Each number is 128 + 32 x the weight over its row's rms, rounded and kept within 0 to 255. Layers, rows and columns count from 0. Numbers have three digits each. The size before them is the row's rms in percent of the matrix's.

# layer 4 MLP down (transposed), 640x160, rms 0.0686, rows 466-552, columns 0-79
098:062096053130171185181172126088152130099058155160122096120199120128128118163136122169122108078086185142160186102144157135101137056155178107111164139120129137059133098106067107120149099096124120075163162169139161106122160165126088140155146141
102:116118135173152143077172166084145064170073130149130100134166136104131097154137140139160159148099093102118161099100103135145137154176123105123055114083139115089200125142113141165113081082146097111156086113094108193143120154104146172025134056
095:081100187123117142140062119145095115135089163135104103127181153148170172116135158140086117117126091130106065141104104116145126137135126110109129136149176233091169120118160110136118138148116056121139110091123155111155143123072097167116116110
103:077164152090117168120073096100093145174170163107130095144138124148125202117101149123128199099148127154155096112092054150121103059124133132093128161119109104128103177127142147127171117161094143171098141090153069119088104134186137117101096119
099:042165167115120116136107161118125126143120142114075130146087136156092090101166100086129154155147123088158126128155157072198118111107132115138100131087131114172139153145219131113156097197122102171119106072184140159167131121084159152103122165
103:135148076090205138073200122182155117066092077140173088182080087187141108111131121102166194143133114143110174094121097166108160135085158184143193100179119120192140203074100069172106136123173140137082146096132152130108077119094144056136123144
103:119127115121123191132114147108198158123144178150198083094147095146137113174182121163049093120150146118120085111099068125147207054135086132134117140103095182109111167162159137150113094147076135128168136145135119166119088128095101123099076137
104:174138178125179148116145129157114124128141091156067083132088118193160094140133180148086119164120122148124159146152108093079174119157176118092097162124105166120129109123061157171032085052142083128140137121124163106086138105109158110088083161
097:098133098141170178195130152158178154162142149140100129153143124160130138162146160119078077108141118163193140146120105082169109024140175082113132084082127132096146111165138112109115112114175235124168172156161073156186153137114169169120126162
105:130173147145152101142116108069100170171160164058102161147102105152107075090096151182150162129110064106176055127179115129130092148137105130086110081053038071176121113157140128124136124167127182104089089142107125156123175137090137101113114154
102:097152171153122175183154097119141099123124079155125146118195085129115155132200130098115107049145140162108119078088133195149194130109178105171153123182158126096120137067147144183036118129158135115126146099119073101178146147121166144084087140
094:126177152120181089143157119127157083103117095137108144105109153161126121182156085134124151126162106127001124130118128091143156136090102158140088131109144086114139147113097165184142096135205171152106149097155162082156074089147136132139080097
091:195141114171144177100182146136182133145092135114101148118128139109126097130139094116150113202139139125141114157094149091170154162105096105171059089145155163178105154039145117184095130123145118116151108185086169164135141157152118069156075137
098:144086129159151112148144081137133123167183126114130137088138176198098112082101170109129100086118118099114118113121065099159104091129117174079158116158146031117096161107088144107164098125104178112143142141114146155121096134111087152144096106
096:090078115134113161161151175121165155175091146142155114188126123064150128122141093142183165102135142145141109046065125121073121129112079166161120140191100149153130146147100159106129144102169122179091178171082151092181145121136196093162158065
092:157125101122115159137109127127169182140157137162178191125138160093095143131154162105133107162142153138096184143169132163081114111149129110128171116086175073143151168133126091168107127109088099159144152173088130149092116107121157157093168128
098:102149128144145155180094147146145092146171111123120111032149134162101095114129153163124082076159115160155134165158142075168075132137148181150134129141116192110159137091091073091132129191088074173098107151117217088118139148135145127174145097
093:171108210152111090172168120143069167114141119098180127119136125132092157117126093102171118130119084210092133179158129120143163110144099178179110065129151192099060083145152142147130126120172094094085066121104097097168162093071175126075093142
098:132034185152123126147089113162119157157167130114161151136110173168078134191155157081119123152130162116114158154109212146130111121086162161106139138153129189079082152152121130143076122118140096095095108111096102187124146115199119152112131130
095:073178110149179087099100128106086117153131142078147114143135164100044129156114117168139155143170166079130131087124141112134065140052156128118170124110121080145149097158170129124146080130191115157085138070095135123090084128174057130153129147
093:149089114156117097126072126133115145136142144106153165138096164136131124121116162120124105163081087159078129133170123164149157140110126117083131100095199127085116101126114179097199150098128167112103081147167133096145140104101079075075070171
098:066198188109104126077126097128147164175151154123143164138135148137090126116134136171124090105147164136139160161183136158094160134164159121132180134122124118117153215118125137097138089162090095153097133159130084033130113187140113128138124154
105:076125117161073108113140107109125143117103140097109119085103189168142141171095080114121096162136139107109119145198106132119069060087160069084099155117117172070153195165149131132096136111143153112118128092086048136107130118062150186106100057
096:176161178147113038154139141105147127110135104114179153130086154076123099131136071118162135141082167079109127086135107133151148123128085134068147129144130126096135132124172123170084157135126068102102084132155128141194123143187220121113134127
105:059163164096159144093128122147185129100074118056139225119131109097144074106138122106148090104085146135138142126186106150098127148140131106139124142087098152094082171078163161078132116136121128112103105153174111090133111114127179090114137141
102:108169122076147138079107156117164032113144142164144113116187121129145032153120127131135177132117096124172141160124141133101134165150123116075090153132170120172203154130165149144101148139104108144084073125146146115193130161119102198121191138
103:167121141137124063172140115094151147134136140103102123135185135143139077153135124137205132137148105143126107104077156094151197129104088199114101128142136131129170138098165133172134102116166097131089087157053135156158180147078122115131144086
090:155100115094110117193127153176115170110118112183126131119090178129177086079123146101084121163146098112170134109115116167113063147140138159148145157174157079147073135136110131142104093124162105129075130136130139133137170092096157167128078158
106:147143131086135117179148127146161186125211097117132140155127202123109094107165136153160132146081166127148135153158142102099137136116113174102105145164154120079108164141179099131130159067065141082181159100074150126154142128064128166088182098
114:149097137120082115133170116086163121140171119124034169158144132110132087102136119147134106128139129160093198127086148161148086088182189129149098111138142100142077089152115125102136088121106145140156174101098121136161093113163114145137058140
103:141115158105136172095123162156099112123121145099133103097093120150072191168146126083165130152119119148125121136150098104136147111168185122081128103181114101162084144165126109195125200073130059186145131164208168173144104121207161119095130140
091:136076111158119156153107142135139104211177151073123125140175097080136088219121142097073119092155089142117145150154145179148171137158170087165113150113158127102113160207156101163092103214122099153139147131085108140110135116147189152135158153
096:193070126100135162115127152155154178137122101118123183111165128074131176096145091169160083092114077121117168174172118168084134166104129134095110151172114114101109157055073140154092120106125154108184096178108122112121121064182090143102123079
101:193143101119137170196093098141134131166155124162163183114202153159173111135174098141134116082122157091131128102142165143103133106095148134134159124146139120109086060142093103071126120162122158143128141074102076171145103143131136142133100135
098:040081096117129173135065142122104147116124127136129122142128072145166128156125084090142170136108149118144082070118151090112130172067060099185097141110132116106200145176016149146135099139102087190114120170127194135136140127139118122143144079
098:151117152126152108154113123142077135150165111146100073184064105167115109154121074077101172115206125074091175196082110111152113110160125106145082114076167133149063170139119193134190125162139118112079120125126129095160146157109114052135101103
100:123136144127136061183198180098156184167145102137178141145054121124065110111129103131090091137118168117142100131122113111156139109213144184122111150106163108057118090126082131203109147116088108094100124192138104101147113149080169120103127140
102:202124119099113145160096077141083051133150154139061076086088084070097142107162100113142073197125165146143113121044103099189156104189132133117121107178111139126141148154135167134133131208105161128141108132107119120124120106143179128167105170
100:107162141147146076154051165148168129115156112132106166111132150137085085110222200117134105107103120118104115126141196075131164158140110162076064140107117133108063122128150053111126196143122126159146152083077102112102102083165100162117111146
100:149129148157137161132079101177091150125137106147159183119108166117173167162184084107080090171120144134082128064121118068135055169150134093196135165152216145152043162104101097140111099145108131126119137122074134111147135096116142140122111113
109:151155103144064093096158119137132064123066124139054128133102074159155145108109138150078144098168112085101093109165111086187122088059150069156163108120096101110129163098147141107144150136177168142136150147116100125139170147176111153130154151
107:093094150158101092165122086130132168141168098143088164178145156097069148150180140088101184092114116136133151118111183169093137095131110184163146121159154105142133163103175070135141130120123119124155091143124166176081199123166078105089103107
098:111092166136131089161147135140168059131106126138114165107144164124135094198133131133134166048108096201155103120200156151139123100201127098075086119113167133140191132166106148085090132145154127113153104153075138109102140154180172145112169160
097:162201103170148094079090072112149202093116060132174149112101106127168164132086141108126182184065152128145105087130093111091144094124097146109128153109162115131158196114157111092152104132121144133127127074134138134139124194128104091134151155
103:102090150107113024150086175155091139109133173135151145088135101165168132194122150131116097158112134179171123139080116140143074093145163142116155160116138151164112109146162102150108161085160127177152073111087063161112100062159141164097154158
100:092116078095167140133106103167147114164122122093077168149126105043122106125188150089075100133113148108123114103152092114172098073110094158127141111102089102072124154102178135134067111142098182158180127076097134109127053085123167109150192126
092:102158124188186132135171092098165067178071117125133189148174083140097065126159054117129116139171153180111174155112106121157120146169189141167098128108168124117152166170093091167123118153109096125140084094130138102087106136127177130111146208
101:161134122132101123048139147108127118052201113123100094114072107083144113134122098195176139213139165095142185168120116154137141150173154148069146063084175139161111156127091113225128096132119119105152139144082113136127095158155111122080101082
105:119143127166156127050108114141140160172110050119116123085089121140095124117133134127181121159148164179127110125134112122128172190078138141135130100132213133114124171128131172152142114187120136124125138156115117098172083070132152100191187135
094:102164122154091162104128187140110145153162106037169093081072121190106155179172087052106099144102094101138102101069172152096141117148133112126121113145129166082087129118154122128179183162054140188112120147135112104140180137093168122171137125
103:096130154159168164110170202121131148113125130115096139165137229106137135131143149150155097107103136155146122194124160118087186079178090100112146144138084111166103105084115172129108189095122118120122119121107123122157160120089218131120131124
104:146119096162136167200094166121184141134112120078114146120087123148133194145206122172136097225177104134119163131132152083095030104163144132131126102143100125184121150113149106031103125134099085151124125072129097141122163100100135143158149135
099:099086105142110132166099105168111120124122114183110109145183146122111188137137159144084117080106114114138140226168127147163140143148193112126146103122056099090113115183138077158094121138125202160147155124121130148127123107074120108126183123
105:122036094090084111187077067143084137123180176201097164165140101136125123111097079062167102124124128137137117180136139115127071091144166119158127095157147134168162101136136158136167193122157114132122097111087112200158150129083096177111132102
101:184143121177172074082172106132130156127118083077192161122138155179165121139144160086065185160123133100167141157175091163111120124205139157111097115062110172161123175113119082200115141151088112102128089111166114102100126112081223101102121124
094:148143159137143100085116079074142147142107171089122181158165176144105104045145129112131133096108119114149087140076141145159133163105118111176130066145065142131129090151176085090093152165059160118174109085118100104163089138158112139139118178
107:097156063144133117150112192160127130165106120157143076094132102099170187147115140140134125181130086189122125123154123095178146160125083090125101172107139105131146122106110153088162179144166062101136120096151088082125181153086154079149127154
101:181074137093143145100160187191102139091167130165105110108164114151093112156138124111151073047135178142114113172092108134161143150119135132125105089126069134111141115197128106132149159162141167153143146110199148147151171105131156093088155168
104:113111099134129118101125152177157124151127173124081112111067112109123192133101123083137133124105113132122188141107058117144171144105084113106141143183180128102152135105155085128210087051124150147113151093069078131112125092091105161103164119
102:139064107119157090082121103046150127126132078028153103095147160072143141137141149098131126094177116110094130122111165138165191141188109110200126108151131140118144127096108075068152120178080144132117101108151083171114107097087104126136102148
102:042102092129107093118118174098136147133154107143125134164129045093158161129135187128117158176129104191113121127093112127100117172124107128131152175115123143153143173103092163147128171170111111131162159131141102129152082121104118099064184114
104:102166153176095104118134152081136173120094091067061134093082155144165145133122163153093117135083093172087170130126109157067155106143071126095056169091160104155185092104073168104141113092164176101159169114148097128139155124168122148132090157
105:100125115125089178188127085165180137173141132084151126156150058150147104080158142106114119160129205179096110183111134088196166112149216083143095180113157131194099140129116091129128144105088130133150097118066173150126151191137144102117115104
103:148131134091151141111155167149147157152167109086152152144099170186121180156183150049144118158097166120109140120149150082161134154175112145115116163090136136234156165093206104141112192165133136146102100082079160111114156094095135132124098167
099:098199133124059129169112154158170133153134123143109133105062144175091097108092134128164136160127129089163140099111082170106014129102170117175104143129130104121083109148156115161137145132120147177075108174130069128107092178166157126172131115
096:170097140136112071018177077139123140118119080112100147156091217070062103096116131115174145169116156106112111113174066155125141134124127152147124092143160135140130144132149071107047100181123110119159122138100127173055142108162162136116131139
101:161138100094217078141146089133131138096192110145067158126139121123150131039192124145113121128137134155087132140078098155130132105120177115147129156172119171106065137168112152162093124139114159137160089104131123169095098062062105166136098161
100:091131165087191137163185094101130180097158110179141166042114159128062110155107095102147166139133109139096137139074107146161138158161166136136089138103063152053172113149105152116139131149120137100074116117133131119115098201142131113204098118
101:106118138139178086076122093128152155155145146088134159100182114042175135158170148118125149083097122144203089092137148173102167172086181145133073167100152084104139140094090151099088121121049175165114096130155093144124134192101175122118160117
098:144084102090154106208181125116114156121127134195128133098165071060155203137128122090126162127169113170041149112148146186124160089096166150139102142149135128141102144141117098137122113177176156129153140135046148105171159117139126129104199105
115:095118090136197163127146103130169159133206083118177117123141146137130157110162133109146149048139149108101102129133165184167159142116196106115145070127128148112090140109125218170131175090123129161128187184128106092139116134160105148098156087
097:127120072132078107087082122145151149150153119133119105130104092071119151063087178142106118165159103105085136202176147138151132116091049151168141117170088192115087133184181150070105167142119135167195108133064132156101079095099082139145145101
103:053132127090087167135171181207078152174130057059133146076148109199120168110127142129115073136123148100137126113083119163106072104140156157120133155162133124119116118120116140181129151106103069205132147100080162132131132199076137102131085108
099:092118166109184139099111120128114152120144129060127152092193117109070108170116080116110099138194074139035148110063154129143177124164154067131125158134133151102105204122187119091154094154159112145115099102090139099139136138145103172134192141
094:142173174177122111083193128151122176137127129075158168123101145091110084153126104100155150166135113110144089069115125131129051094122132094153114173163058108119102112102224089157107151117094102172142082162172169163116166156110166163131125164
094:139108162060156076120093092158127148145092105114089126077115052087138125167170131096092076104107123126128176074100103165120136154082115134127180163166168119063156198150157125104133132194105097121127112097095121089123159157158109159168152122
098:081135190143172112119044191093093125087127147078112133138183098088126137127088155142144099109144118137126144090135117115100117105122113133130137139130105169159145148147169150087190149159090151143119089134057082121130084120157145151125078164
104:131129149159093108109106165114167104076102100172128137114071187135106124062114052135175071107082073141146119121104078078172145171120165098141133177095143085081137168162183158113176097126104154141133123107107160195132107173162069161130135154
092:147190122122083099162081162109113101115124151104160171091083179112085072159081124130123144147146156149135122150095090114119062138139202150097071168161117105129090085213105180148150146071159160084115133151123181160129117154127143140143110072
090:127114192101095125085116118160144106117166145120169125132076143096186159141072101098161132070213182085121205120123129160150169137135101053153097123131133132070145148110157150099130168155093049167124150161137110160161132089097187199097135182
093:092147128061161158152185174128122120158193078134096146044137176190170098143112112135120093108119142058070131087110106184071159093121152110095072143152134119132095165122153154174122139159116093138154109157161130123078109103149125121132147184
109:110088118108137184105103149138096131147110073038103089117170149159102124131138145123116098196173136087138116125149136168154125124126160124114146099135141140176123174089120189110116138117110136165144082133163132126081111166112092081165147155
105:123197145086151143148094098066099106066112127155124154123065133058107150088129123070109105115114101133114133130118117115116152068186112112157142129161121181114159061110108169127102089118127099087088119127130147123106126129126121144146120129
093:151183171174171134143068178135107129186076134104164133158149126087072133110127112112182094116146101136156093115120142153141117137106106169133146108163126186086144121058086137177203136072134102119135117173174097151130139080094182105146114128
086:141098133128157171116120128150183113161114142075065158103188061116106137155113158111090076106154147087106148141142157136162143119131193120133092177099189132134119140160124114165063161164131120183179161115088145150100122078171181135152145161
098:103098099180145143168124182153113132086152112146027108126096175172112128145191142216080132121175100093144137184148121103107159159137102067143143123127178117108173146146139123111158135145147159157125146098084108131149113097170127148173171119
102:097087158089144126017182177143117081120133105066104125111125158136123082108175157130136106109105162132115129092111128132160155137142144134146127117105138157152106153168088100137156098187121157150184145125132158120154111103138127133156140124
# layer 4 MLP up, 640x160, rms 0.132, rows 467-552, columns 0-79
097:183163118121086121153137149172129117156182146054056159198123088151128125103154104149171130115155106176119109174102193142101129146111113116162101135124170133126133099122140135137111109102135155085141144113062109160190132054115104143142149090
094:106147180217124134118132143123154128092090133108158130151100128184135099133127137151178149096159086124090108095183122188099061125148164177135116164135143213130137142196127195086132149121047116093134102160123174088098104089145112150149126095
107:144131109151115114189095125163148121155096133169045109175150112114151093148183062127119144128153170059099078127142196146113173153204129084145133163114112115143137128142105134148094131111060162151122199105056093165174168092164127108147092125
083:171141136149074186172155094144125146095107130158105165090136136116118115077146143168109130099074056138128134173086090199098210140101125127172150093153124131065125116126115141073119134082161144126135137150140140128109132144091136119175168035
099:111155123085104156157098130166092119147124088082200110137114081145149109154137111126101177129129094155104140092123144099153103109112129141099099119130105169169160103158147137082081100105062161127133212123084067158108119054138158139160118140
107:081185164143165078118124146149100174083055161157179046197144172123120126106165070127136099157117108135085130152149176085133119064105159136124118084137183087117102152110103100139128185138176179130111125098119118122219081190155119159153141083
109:092207138072096133112092115122105138168157159146147133144134128132112123173104130140125128177132097118102145125087199172134130188127196116152110176113080120123117090113180127065116158162100165127098075155103173142130115096135086111096110133
090:152107089115150134092155124090104145133118151171150113143106138137127170081154191130128144196082087136077092166088171164123115113084134126135156118224068045138123140074114143156129167107152066053116102149119165129120115133154108182103119115
106:153118114109122063149119145127158162139120174164139151129139064115111119089126191132129127168088125154107161118122107143112115157148149139138114099182125183109176199087124054181096088089104137120090135169173121112152121157218139104099120127
096:113141101105119104120110127153113198139101162152161085154150185115112127142114133158146148191121090097077161141139129141189097127086059133133102117056112128132114090152099068116176092099203139163119103135116117078115084128144059104119159155
087:116136099092153091123117090136121168101150151155121110141134142099139141107097181069160110157124096156124102138174150118104090112079160150149172185161145092100130136093142140135131110185091082102166170113100115217112150162100177138121063080
102:099163177121135158169170093133134128119082119197196084129246135137149115066060087209100107156136171158142076136095116149106116170139139084117120147123181083147084203162130150089145146119149120107107184148124114130112131122170113078157101138
101:133140158200133070173123138120121117162148109115096153194183069070161189119151117108148210156171166055130141117168176095100207119139159113121130148121102099147083150073167075122131084083132101185106107167116121098081122132174149158099181093
098:146160159126192134139106173157090150122109117132095159079140142148135071126090171145160117112164130166132072151072164086173138150113180152097170083108170064140144153106094180105143099090079115086167120152160132145119142151178074115107119149
089:160120126127083086159117132102133077105078136127122085148153156139116113121149135123165068084098131135086148157112145130107099085088136113103035132145183129113205138144152120107154133141077133142133205139106112134203107136126102117155148113
086:187139196180156094065145163124151171101171115156196168137120107124159141158110105114137118161066121139080128149124135130093152080112131183113148112116129113187091147176169168128157147099179129054137166172157081108096109110057128148194160131
090:097130124091126166122086114091123104143158133100105112150157132113135137151141122188103147127119157100146106119093131114114172131126079124163112156102149085134136112150111113098082104127141152099149089092115138121119163151072154148179175112
103:105119108131157128135177148191125149106092110159195136107109087122163166098173125076168142126123095135086119159106103159117122102098141122103127010142122161096191110094118150143077159112074119078113102141132106064171066184101136097160136142
099:131125096052154101115113178187146160114065158120132164179172123174169200096124093093138128115164118106132142122129137090136083150170126107075096114106103136138137178109108101112138155108068132119160139148120123151135099125090139106079132120
084:161187142145140147113155140108120127119150176118100142134138126104119156107142156167112117132164119094137088140120125147088102132128119141149129099173112101056131048124163108134163093156146084127177161136111129077165087098093130117152223108
107:109158117131144171184123106163099091154050194173168094100090084156163135138097145127167138094106072193112092144139135108103126099163122103127151156105077195087110131139127153160112109105177145081107097137116127164201078122129191135192131114
113:127132095159109080119096121131177074102123144164167091181072082147121170128126145163111118116082146145163099097120091136094120154171129137129116117158084150128133148157143091148060140143084168132121143079156178097166074068193086093129115178
092:073065148092088105160109095094113180112112121176099115083131187129169113164080171112118123152131108132128119135165104172158170158190114141154113117119174157108158103150164137090072113117095094126097093114147155116173113175155200137144101100
100:174130158123136160144138115095166194135211130114182133141059138077095139133162146105122156138144111140086174127147121113083151152129101147120133140128124107150139099147163108070059149183120111096087162077118090117177169123109098108168084152
103:101109123121097198145145073139082199165099145174195135150132110079138087163146178136152195122134067056147124137161093130139114142160075110085048125160169076123141149139158099097049120156111177074147177139102085110092163166125114135143156132
084:102133099111133151132113159175094183113117156139139112153157161152093146080138191128077059143128120108054101170079144113109068101152161083179119125139121100123117143084112113132133180128118183151112182113141170149064122097145101128146146116
097:099103114188116064116141137122083142088075168194090185075153101143132161134137139098165124113129139109058164133118166121069161106143123149083155184166114063126146167116099119090123094105088122116152128150135135130129120151118079146186129108
100:072138140165087138142095075157102082102106096167140172119128187120098126164115158129077080122126149107100133142110110118132139166123055144137138159129179076153075071140111110154094120155151107112057104179133134123121191157124123144138129167
107:129158093069141040121057118158062145111137083168106136148144104092104103179125124086107128178161152070094113081140158092133152188079141085077172123107100078123098104116138097134126155158149127139081107101137092166128169143074110131061177167
114:124178119133128157152170148203122096103119144112066124143124136092164069139126094151140149121139117124181121073155108127129146160147109140081138173094059119188094168148164124073153140060093146081080085083141160081175165143133148211121118109
098:172134175160106112104083144161114190110121162161112110113126104138127126124094130118138158175157142159124165126086155131067120083091124140129144104132109104112130192124194094125118150105172151110107214124109193098057136147096137074121128166
095:085128102185188111114120091142098149095111118118115156140118051214038158129151146163102159073102155119135128127144128118070087161095138121121152131141134085169134116156193113083125174123153122093092151166104095128123091134109176130127163108
088:117117112147156111138074143160165081148124094165175137187155088083085104112159087155170161080150132134155198154115188163101173091128134096141118137104153120189122150142107139109120144119079141170136131108165059189098120135166131148130131084
096:138137089125144104159120085153117145139109094145085119095061118124095095075154122188118144204123175177080115169142115126118140094107070147130189060085071142155092147174132173108098165182141111120111128159125132122142166093137137154111138113
106:134217082080169126148199113157151167131109110147112173089153137125098124126127136132130132159103156176148077095086152135099112128158076113118144118159119124149099095118129151121120109136118153108173084126122129058142187137145136119106124107
106:028140171131111134085141069127131150071095113156130088157159106128102116141100166157078058195142132129145056092079149127127157158158085141089103129159173144102136162121155110101101122189109126084128108139172091128112112181185080107126103157
106:134141124109172105128195120115092146091044166173115091175127136092103158134126118141098151205139136183136158110193149160134142127079118131111156130093147160139135093128107091138146132092145072182109143123169160102112160087117145174066121051
096:137067081132090108126092143123077095127113134166180131107129072126144166114107145112110154112155100143091129092122055159114145107096095149145128109131122135099072125166083145173178142078133120153120154088144096091142133091111102161106168046
100:133129191106131120164124100157070108008078158119112145141175150145124107133053113072109096153129115143120139108104130118128143125137092128181160169102177103143169092118145083146139126147083106141153094140141120076146142110115107159098127089
113:175153177104122083147161188137109137193116185113114074152109100177087150116105139118049129103184150063120105120133104157121192221151204116112155146097091069127104099112138106105152148145142112140088128161173147122108119132152080132133153142
113:134107107118110131133141148109072101144108177183164099161151155196124154144162100084189193070048152151139137098160176107114134152122086166122186130108122151159187123177125121123153137112069113103140136153121089107130137121142122141148113057
094:044051147148068107122125075157111078123129120145101118141104094083137086143114147135100141132127104084185148167154108151126153100176061159118154102155150141114130111114147155125134108064145118120170084119141032158123115134087108127093159140
097:132088116121101080206141164109125153127154108134139128193137114165088117100100105147192089106149090063095111195113117133178114182115134141145144108083120158060130158136128124114053137104104144107081081089158145116134105143155170117144068141
105:175158122118148078174150072163133132158113134217155126187089129090151164093100143153149129187129146149131119176120151180118197192094095129141102103076094160054096106083163142136117172078099097103092109111067147140047137131174143113159151129
102:163121125129162154095126164177070139191138145123092143134168132130127142102086149193180118138171076149109128097100141113122138155173151143032116174127108120135131124109136113180176177133103132111122117174093129155063168191135086155144077185
093:095119096063095079110151116085138139128135135100119106141107187088152120137106171109150144118162129047165102182106194152127072158123099069135103139179092105080140145133117197126112143125174176126185097140098152199128146149141115144173119108
109:069173108172102102103139133183129048131076086186067117179153169114128181134125094172167140060094144102189053101105138098138137131134117119141145087130136085174073130151114140130134153128130174215115076140128154133187159164117130123107127096
105:098134121167093081157210096154169133129134109160130144149113062066093193141149112132187135125134120119165095137127102128148095143107163149143163123112141110161124092083097163120125178152174135124128191114177166196118098131178092127150141158
092:171091142128153106091019167151095075161156137095070162134150139084133121039122155173136159092097128146102114159137137125144116063139122185115131117081146145101132131127071152196141128170113127093186131124083084138110110090118098110059175120
104:072139213104131123146103120143083170134122153111058118129159135104180140096075141146137127091103084094196108160117106107128157182152094142140127176171124133095100171120171160079057079138075153161061127125135122112162095158085122109174126110
110:137135154179131133133127166127157110060085141177137128129077114106146123117152128213135141154100035051145104135139088126106140116140213140124174157199099143196136092111168076088116093070169164078124090142203124103170135143125131114141142102
087:153151112145142143076138137059083109151174136146077112103115153150139117143171168124135171150149139150130104128103149148133119126104125185114151101115111088169153183122154140112087064198138105091105121225099123073173100150103124143115144152
100:122095133169133127067149168175104114123137104105140125131131041091077079170099145132098170198163161094147076132131080050129147117085061103182099129201089124144176116163094117170153134189162132100090200148100122186134143122095121183085125146
092:140194154112160125126147170178121105106131090167141158117153154073057113081133170171135112131140070119116136140167152131109089083206109110184096118150115126117084184159165202086098099144164139130132130142076119118142171096060094178118136130
080:157115114134133189178142191166085157116157104131119100120132118134136124139136201121145122168126116136063152122125115105145099133137182122058193150118121088186137186086082154158097085085176095132096123131146141091066165106074126126084142132
106:095152112159154093125093117126120135097131114135083117139141102125140077096126089179154098162049144150125113160131147121141178106167115164124182134142085157062116082148121122113115166108120114124147105127083092076154100174187193099136091137
109:115162077136123079067157129172106149093122124153080136129110109094152152163148177151187153179130133160160137097157150114116147077120103110150129134048127145166076098059124192142104139148161140143133080089108167138153103107148121167140115169
110:127140159111129168156138076146078128110205167128175097145202151103157131082129176104106116150161179135169096160123139094086103120139157117065095219084115118115089092117117129048112127114102102085141156163139121095192057142157101125122112195
119:087141129139113157116096162178098144135099186103093124164104023125134126162130192107095127138177183154171101088118145160165138156169123119064137096167087055173136094122078178146155080128165144080103122139106118135147158158090098130114140126
107:102102161099108116104163130139145111160128127152084153121145082143098142127113132123119089136182131107134130129112203072137076102172115123112137133148092095097160125099119181180126144098129209113145121047127102109139069114108061173135164136
091:079206096131136134123146062140151143136092195128130116163119097096093143074098095132137104111118089104100121163116153116197120158147166124162178111193113138084134127097158145190075092156119107110100160093097155145201092127084138077113144143
104:116115133160090083118130123109162117109126131165139180169146077085133100138143138129135098169138127135154101158102130129128118113109059154159146090061156140113144160086153154135133139115187178194165135135195129088138108176161162078140132087
100:179110129164091127183152145131112181155133205119080142149136123102121190115116157185172102159114139122092136168110151130141088101067116078123171119198093109122156165116098107133117135168162087140116168148135116157130098129117107206097137127
105:107096108126112076141146154127066161125088122237122163153144036110121158138088142133071104150123136179141121157113142129162192168128077135152161116171085076115154093158166169082149133130136138126123157062104096145177159147145102156131147105
087:145214121169106195158101142195095128155123079096124102156187121127116125079086109117135117071131087080100123136122105168081118160080142133142181157098182142132132117172157098110207114090107160073119145176104167105145128110107114134102144104
114:084095184035110202149131139194088179121077153105210114171134130133109163111157163142136120119147140110098155119166091109127169138103104103090139076082137136127132138131092095157120175121086095126108156122142062139153109097129100169133124128
108:090137169194122104177078132161124077111131133133150091199160148127133109164100147126193148124102097138116107140187160118100075129100183132069129149116121163207137126101139181170092095177119119087112102137135101150118116165128137119131136121
094:144127115094097154150134159143159129130155105081124122113076132126156099109046054134091054202157158127067146173087141093141128145123129157141085093119108109069090100175147141130119096089096125106140168119075075130189113117151092130166085144
095:123145144120108094172085140100107136126158153104145148116151157143162067111152152070108127116169049101138109103152162110140125131109190140102085161122130126106068098109177101069119061118122102148161174116166161127111123137129096118129110083
111:158090113111110111179123078128165142107105066183174154146094085112134183115209135113117109120148114107110144166184114143106186166169158097111085162167104119102139152121181157132118140078120131136116128096126117089107108100146095159154182142
098:135097164089142168133169144145068108112116102094100155173137105149087172128117147133117100096217166095130133092114117169153111094179116231075111110152123128084114111117152129081114156117075145109113123148128139157125096159134113154075073180
102:159074109130177160157100066155147176042054136134115117156104165163114108183212121141099177125124116163167127200116106087108133109076095152129135124114131131151185139180098132099137129098137131106160108143131081074157096124116139183095159109
105:131133090146107081109093132129155123174126164103159080184180114121182168075146118109149119127053095146149096138075111085140144098110148120171148091198118103138078137127086203125089125099126143080112148076212112085134092156082183164096120129
086:153094140105146123094070133086113095122167116144077096112148141153183108132184168164093135116114120140134145182134125119155155154139123152117091133133137171132122137161088127121154121160157200063191185123113120090130074073139067125092217057
096:134180093138140122148144180135119119039160142131159170069122095144089142105126193101178143111093152161155136072165119123095114157158138142146101105101120124218072100089119111134156161112178145131089125153159191080130112104169109101164118123
100:146173097114086204161198149096157155168068115163167102152151141085098122171161120091117110133165069141155159135140106152144170078176118106092126130077112124123096100090104149126134144156200138223134129122116116093140148199158106119102084153
105:124120152133151082139125114149109167133118152108138109169137213134164113129102087115173146161122162212157143167093114095126071149126098117120101139107141149135175129104089122112094156112092133139124157207115113119138181155173094109115082135
098:118124146107108071154153093148065145176102137116116142137173115122128177119129176148119150166170136109135119154151153114103222087177106119137137125145079143164098157091094173092096144163125102083139153130126123130135160154134077172099152139
097:214118083120116124129110128136114124147115126103112191121124126132128095154099120115114092076114144105188123135051183115128146172105186118140121101095131198139101094160154098157100178115107123126128164021170111103092154155099117144106176122
084:120177138193152117156131122175131120176127118109080146090143166125126150122158196153184170093147152147083076164129159128148098098153164088150149180131110133150102170167111088143114124104135115134130117068164091031135134154120086116137146084
097:145137160131108135153143100103165166102133128091148129121134139075086150080152122105084125132139104128167063155105112059136145143139138112142102113125028068139118104127162159128117112077153182088103137061113156078132175146108131137073118124
108:116115112160157102087092125139043125113101127184113092096054112089148144055137100083173141169096122204148152102133114124141154147172105144123170130094099065176079159109125115158081175151113130084178073148130167142099100142157114186185137136
087:153168078069119136084107149161191105145112168162108221102147141151188164137123140087102151121094129187134159121147164117183085088149124095107111158058130076184111102122144138104121190109123157134145172088133114133094112136153123138139123094
099:096187128122122140156116146087106208148168113176083141160168099101100108124078068174100097182101144089085174135167139178076110142138114114092141089132096153097129198127149147091077131157138115132099145140110105137114144133134153129153149127
101:127114123127110111170142104142105199166139118155117174127155080144086104105146137173135131121082086109147124078117070138038139120092058140171191148136073189122135131123111171117118132197144132154070148124098136095078119154151115130098114111
130:080159165118138125136140187175140103122078153147110064166164110140134125087109175138129173122179158142157088189044125160143191113123144105129138139200096098150077242101126173133081109110134158101118095122181144120102129109119068191094125171